Part of a small language model's weights: 2.26M parameters, skips across layers.
Each number is 50 + 10 x the weight over its row's rms, rounded and kept within 0 to 99. Layers, rows and columns count from 0. The size before them is the row's rms in percent of the matrix's.

# up: layer 2 MLP up, 512x128, rms 0.133, rows 228-252, columns 64-127
# down: layer 2 MLP down (transposed), 512x128, rms 0.122, rows 228-251, columns 64-127
up228 097:67 56 62 41 40 50 52 52 38 51 47 38 54 56 39 55 25 49 52 44 48 56 62 39 66 72 54 61 49 48 40 63 41 49 55 47 46 38 42 66 32 42 51 48 29 51 41 31 58 45 62 41 45 36 51 58 48 60 47 54 47 45 39 54
down228 101:49 54 59 40 48 30 45 60 55 35 55 48 54 37 52 47 53 52 42 46 40 55 64 61 62 57 45 54 64 51 60 45 50 39 37 55 49 64 57 56 49 67 50 46 73 55 35 62 50 50 48 38 40 53 37 40 64 54 45 50 30 59 47 45
up229 108:55 52 45 52 58 32 43 44 50 42 56 49 48 44 49 58 37 45 62 42 62 60 39 57 49 55 50 52 78 54 35 38 63 44 50 49 55 60 44 64 42 44 43 48 58 38 50 31 46 44 59 46 49 45 49 50 50 59 59 43 55 49 50 50
down229 104:65 63 45 44 53 68 42 36 65 41 52 35 34 49 40 50 50 64 62 35 37 54 53 68 48 65 37 55 52 53 48 60 50 41 40 40 52 48 43 53 41 40 60 49 34 38 38 44 47 42 53 35 46 54 68 38 63 37 53 25 57 60 43 64
up230 106:52 44 34 58 53 67 42 51 29 36 62 56 47 52 45 48 53 68 51 61 49 60 69 55 35 47 45 64 63 47 51 52 43 50 41 58 50 43 30 49 53 39 65 65 47 58 54 43 44 29 51 71 51 34 74 62 68 44 54 56 57 37 72 42
down230 108:64 55 46 56 47 46 52 29 30 52 71 47 47 56 49 46 69 34 57 51 49 43 34 65 42 34 46 47 42 51 40 35 39 66 33 67 48 64 43 43 54 52 61 28 42 57 50 30 47 46 43 58 46 45 59 48 57 44 50 46 44 43 39 44
up231 099:59 49 57 62 59 78 56 43 40 42 47 44 32 34 23 48 31 51 43 52 48 24 40 49 41 53 32 49 57 40 64 52 50 38 66 57 59 41 45 39 51 34 50 47 40 45 31 54 58 55 56 44 43 44 58 61 38 48 53 51 44 44 63 48
down231 102:48 42 35 40 64 40 56 62 56 65 42 51 46 40 58 57 52 50 55 60 63 35 61 42 43 52 62 45 53 47 70 68 49 57 40 53 56 47 50 81 52 63 36 42 62 63 61 53 44 70 50 56 52 33 35 45 50 52 68 51 51 51 43 50
up232 097:44 52 54 48 53 51 55 42 27 44 58 61 44 51 57 75 38 42 49 35 44 61 60 48 54 51 64 54 54 54 41 65 55 38 54 54 58 44 52 64 43 51 63 53 49 78 47 45 60 63 58 58 48 54 65 45 61 67 26 54 54 45 43 35
down232 098:56 43 62 44 50 44 65 57 44 58 54 63 42 63 56 60 57 63 67 62 66 52 51 43 44 55 66 43 51 34 38 51 42 44 53 66 54 40 56 43 55 37 51 62 51 52 37 56 52 56 49 33 61 47 36 40 50 59 32 43 56 45 38 47
up233 092:35 40 51 62 51 48 55 49 66 44 47 47 74 59 38 56 41 44 62 47 45 35 72 46 47 51 47 50 38 46 37 59 52 57 50 49 46 49 68 50 47 43 47 42 32 44 57 39 54 54 64 70 55 29 52 61 51 56 56 46 63 79 68 45
down233 094:33 49 29 50 46 46 33 55 47 54 42 44 52 63 60 44 50 47 50 51 46 55 44 54 32 50 51 43 58 69 53 59 49 37 33 55 50 66 61 34 53 58 39 53 48 45 60 61 44 45 46 59 59 59 58 52 46 57 41 51 41 37 39 50
up234 113:37 40 45 43 57 62 38 59 50 54 59 64 52 49 52 47 60 69 33 72 45 73 66 48 53 47 51 29 58 37 39 58 75 47 49 61 64 31 37 63 35 47 47 59 40 44 53 48 57 40 41 51 42 41 43 65 45 58 58 47 43 54 47 39
down234 109:53 38 60 55 41 50 34 39 58 47 65 44 61 47 47 83 28 50 48 20 35 63 77 50 45 48 60 68 39 49 54 52 46 38 54 51 53 55 59 63 41 53 43 59 50 50 61 44 55 59 44 55 45 50 44 54 51 51 57 62 62 43 47 68
up235 101:53 58 47 52 62 61 66 44 54 41 65 53 61 45 12 58 30 61 50 69 46 40 40 52 51 41 50 63 53 35 61 51 49 59 63 46 55 54 53 38 26 56 63 38 41 55 69 54 60 49 35 41 42 43 50 53 49 54 72 51 47 65 41 59
down235 104:47 49 59 42 35 50 65 46 48 42 47 45 59 27 61 68 48 49 50 51 49 57 54 52 48 48 44 65 48 49 43 47 43 53 39 59 25 38 62 33 57 65 34 39 78 53 43 48 67 33 30 29 49 42 44 45 52 58 36 57 27 49 39 44
up236 112:68 64 48 37 39 63 39 58 42 43 40 47 44 57 38 48 52 56 46 46 49 49 64 54 46 54 71 48 58 50 42 41 69 43 37 41 59 58 51 50 54 60 45 61 32 28 56 35 60 44 37 54 46 31 31 66 47 46 32 47 56 40 54 60
down236 108:61 58 62 58 42 39 61 62 36 53 53 43 27 35 63 44 64 56 44 67 41 45 46 75 46 42 52 29 57 68 57 40 49 37 41 57 46 54 57 52 42 55 59 27 49 54 61 51 54 54 52 34 30 41 51 40 56 51 35 35 40 53 53 58
up237 094:42 42 45 52 41 59 48 68 45 53 41 50 40 50 52 50 54 37 52 50 41 48 39 52 60 46 64 56 71 55 59 44 62 44 49 40 56 46 39 46 23 57 48 41 45 35 58 42 51 54 43 49 48 16 61 52 68 58 37 49 62 51 60 43
down237 097:26 39 55 53 68 41 49 59 50 50 50 49 25 58 46 53 67 55 41 52 55 33 48 41 42 54 54 48 63 58 62 57 43 60 38 41 76 52 58 59 39 69 55 56 64 54 41 74 40 65 53 60 48 55 58 50 31 41 51 64 60 65 39 51
up238 092:42 49 63 41 44 37 59 51 41 35 43 50 72 55 47 66 36 50 46 68 50 46 46 51 52 63 42 48 47 59 48 60 55 60 52 52 42 55 29 54 42 50 45 46 12 50 51 46 40 50 45 39 37 44 62 55 53 52 58 47 53 56 49 53
down238 097:41 65 51 49 42 47 37 66 59 54 64 51 59 43 39 50 57 45 32 24 39 50 42 41 60 52 57 51 60 61 55 39 44 43 30 46 44 63 55 48 31 53 54 62 53 56 56 49 43 59 42 28 45 48 43 58 55 33 45 44 43 58 45 64
up239 092:47 69 38 37 61 55 22 58 48 38 50 42 43 58 48 46 49 67 48 55 60 45 47 42 45 48 49 35 64 45 42 31 44 63 68 48 39 41 51 52 51 50 47 52 53 51 48 54 63 55 41 35 46 65 48 52 52 49 62 36 57 68 44 53
down239 096:45 46 51 52 53 61 34 48 59 60 32 65 52 50 65 55 48 56 51 48 50 46 44 29 54 43 34 46 67 52 50 43 53 40 33 41 40 55 63 47 84 42 45 47 60 70 68 36 46 54 47 57 58 65 54 60 47 43 64 48 46 29 35 49
up240 087:61 68 47 42 47 45 60 45 57 60 65 62 50 46 51 59 52 61 40 58 51 50 67 41 48 41 51 61 62 67 53 56 47 47 36 48 53 51 41 74 52 53 79 52 56 41 69 42 57 52 70 60 40 48 57 68 59 41 55 59 49 54 50 72
down240 091:37 48 52 51 45 41 62 61 39 41 52 50 41 52 44 48 70 54 68 51 47 38 63 35 44 44 65 42 44 74 43 47 58 36 34 68 64 47 66 42 35 45 35 53 43 57 46 49 52 42 34 45 31 40 49 46 43 41 55 43 54 34 58 50
up241 090:57 48 43 47 54 66 64 53 49 45 43 62 45 59 44 48 44 43 76 40 54 36 43 60 52 45 60 54 39 54 45 37 49 48 29 59 51 48 54 39 38 60 47 47 41 47 63 48 36 42 43 49 48 54 42 60 47 60 35 39 51 49 60 39
down241 092:48 49 49 52 31 51 62 67 40 26 35 36 52 49 49 45 60 49 59 65 45 43 51 24 49 57 53 33 56 41 50 55 48 69 51 52 51 52 50 59 43 49 45 41 46 55 48 46 41 50 54 29 41 60 47 36 50 60 61 38 43 40 48 47
up242 104:45 51 63 53 37 76 58 59 52 49 52 52 48 29 50 41 51 50 64 37 43 41 52 44 46 44 54 30 45 41 35 42 45 62 61 60 46 36 46 53 50 57 58 51 46 51 51 46 58 48 42 52 47 61 52 62 39 54 43 62 73 68 58 60
down242 105:53 52 54 46 50 35 53 54 62 56 72 47 44 52 79 48 60 56 48 62 46 73 51 64 57 39 65 53 43 55 62 54 41 51 51 61 36 51 65 32 54 56 70 52 53 44 41 57 36 48 46 49 61 65 51 50 59 34 55 64 51 52 60 45
up243 101:40 44 52 39 34 63 58 45 48 54 41 49 53 37 52 54 52 45 55 56 42 64 67 54 52 51 46 53 48 39 43 27 48 48 45 40 54 48 51 48 43 42 59 58 53 32 57 42 63 40 31 44 46 52 53 55 59 47 49 41 87 66 53 39
down243 100:34 45 41 31 62 54 60 46 60 47 62 53 22 51 79 48 52 45 41 53 56 46 40 29 42 43 48 41 71 50 78 65 61 59 48 54 54 42 50 41 54 66 71 38 47 42 37 56 45 45 40 60 44 36 44 63 47 52 48 69 49 61 42 62
up244 099:61 51 39 55 30 61 41 62 46 56 45 69 57 53 37 50 55 36 63 41 41 56 55 70 56 44 38 38 65 46 67 45 55 41 57 48 67 38 57 52 40 34 41 49 43 33 63 37 53 53 46 60 25 51 43 48 47 56 56 42 48 52 41 55
down244 098:57 53 30 45 43 43 32 51 44 45 35 72 49 51 54 54 43 41 51 51 43 57 55 63 33 56 65 60 39 52 60 58 69 38 54 45 43 39 39 62 69 46 67 56 56 46 45 48 57 58 53 44 64 53 51 44 56 51 42 51 53 56 47 44
up245 106:52 56 62 38 38 63 32 48 40 46 38 45 59 39 52 45 36 45 58 47 38 58 47 56 42 66 28 62 57 47 23 45 53 43 35 34 49 44 44 42 51 52 52 53 51 40 48 17 41 35 42 59 53 46 46 68 48 54 52 58 40 52 55 45
down245 104:36 54 60 49 44 47 45 52 47 52 59 39 63 25 47 42 30 43 47 32 42 66 74 49 70 61 60 46 41 49 50 54 37 31 46 48 59 65 65 50 53 64 57 41 51 33 39 56 44 56 53 46 55 39 61 49 61 57 55 57 41 42 64 45
up246 090:70 53 65 54 56 66 48 55 38 61 37 72 58 71 45 63 54 58 49 58 51 45 52 47 52 52 46 44 49 51 51 48 41 41 62 40 49 42 53 53 49 74 50 56 51 67 51 61 31 51 45 54 38 40 80 56 49 54 44 40 28 67 68 28
down246 092:42 41 42 57 65 54 45 44 64 40 42 33 54 62 61 46 47 50 40 39 57 53 52 47 59 42 56 70 50 42 61 41 42 52 58 39 47 56 54 45 48 42 52 19 39 46 56 51 50 60 60 29 40 63 32 47 61 50 48 55 32 50 21 53
up247 098:64 55 51 59 58 55 45 61 51 56 40 66 56 52 63 53 32 45 54 56 36 61 60 49 43 78 46 66 40 48 48 46 54 56 61 64 46 55 58 57 51 42 48 48 58 40 49 27 54 41 74 49 45 55 43 46 60 54 52 29 55 49 60 52
down247 100:59 55 53 49 57 45 52 61 60 47 42 66 49 40 58 46 40 31 59 64 48 53 44 50 51 54 46 43 69 56 54 46 43 56 40 77 53 59 68 39 68 48 57 37 66 54 48 49 45 49 52 47 43 48 50 53 42 62 41 53 36 66 40 55
up248 096:54 46 61 49 46 35 34 38 54 70 55 47 57 46 56 67 56 44 33 74 48 52 55 58 40 53 39 45 40 69 66 49 48 49 56 56 46 56 32 70 52 43 68 64 52 63 52 52 64 59 79 36 39 46 61 43 37 65 62 51 45 61 54 49
down248 098:43 54 47 37 66 41 41 65 54 44 43 55 51 44 54 61 45 41 63 58 39 47 41 59 55 45 38 46 55 37 31 54 58 58 52 56 40 69 32 58 45 48 49 47 62 56 53 48 38 46 58 48 59 57 42 51 61 58 41 67 40 51 38 56
up249 099:61 53 35 36 49 66 43 34 44 47 32 45 56 63 47 61 49 54 59 51 57 45 52 47 54 49 62 62 58 55 37 22 45 52 49 44 60 24 43 48 55 36 46 57 52 37 59 53 45 39 70 55 20 49 56 49 59 47 48 51 40 49 39 34
down249 100:31 57 71 52 53 58 76 48 41 57 49 47 74 58 36 51 53 45 57 67 44 52 46 51 46 50 33 64 53 40 44 59 59 42 53 43 43 44 54 51 60 43 19 50 44 56 65 45 49 38 43 40 51 52 61 45 40 48 50 50 52 61 28 37
up250 103:77 47 45 52 36 56 35 55 52 39 47 54 52 35 57 46 44 51 42 53 34 52 45 52 43 45 37 48 52 60 61 42 58 48 54 37 63 62 60 55 43 55 48 60 38 37 53 42 56 51 53 44 49 34 59 61 66 55 42 46 47 46 39 47
down250 102:62 47 41 33 79 53 51 53 65 42 48 43 60 51 58 40 46 66 45 58 66 53 55 46 36 59 38 56 39 39 75 56 42 63 53 59 62 50 70 57 49 59 42 57 36 51 53 52 33 55 46 38 42 46 66 48 27 52 58 49 50 34 49 49
up251 091:46 42 38 49 39 58 36 45 54 33 48 38 49 42 39 51 42 61 45 43 41 58 63 50 46 59 53 38 56 66 68 44 67 29 46 58 50 38 48 57 51 66 54 54 62 63 56 17 34 58 42 63 49 42 38 54 66 56 60 43 50 48 66 59
down251 094:35 65 59 50 46 27 41 38 48 39 76 39 38 51 49 55 43 62 32 38 59 29 50 59 52 61 47 47 49 49 38 52 41 48 58 69 46 65 63 42 50 49 48 53 59 61 67 70 46 52 42 63 46 58 65 55 38 44 44 54 55 23 49 63
up252 091:42 45 51 63 48 48 59 53 55 31 67 58 64 59 36 69 62 66 47 51 43 49 44 62 56 51 49 44 59 51 66 32 54 54 60 29 22 68 58 43 39 49 38 54 47 42 52 44 25 51 48 44 44 59 49 61 45 69 48 48 56 53 57 52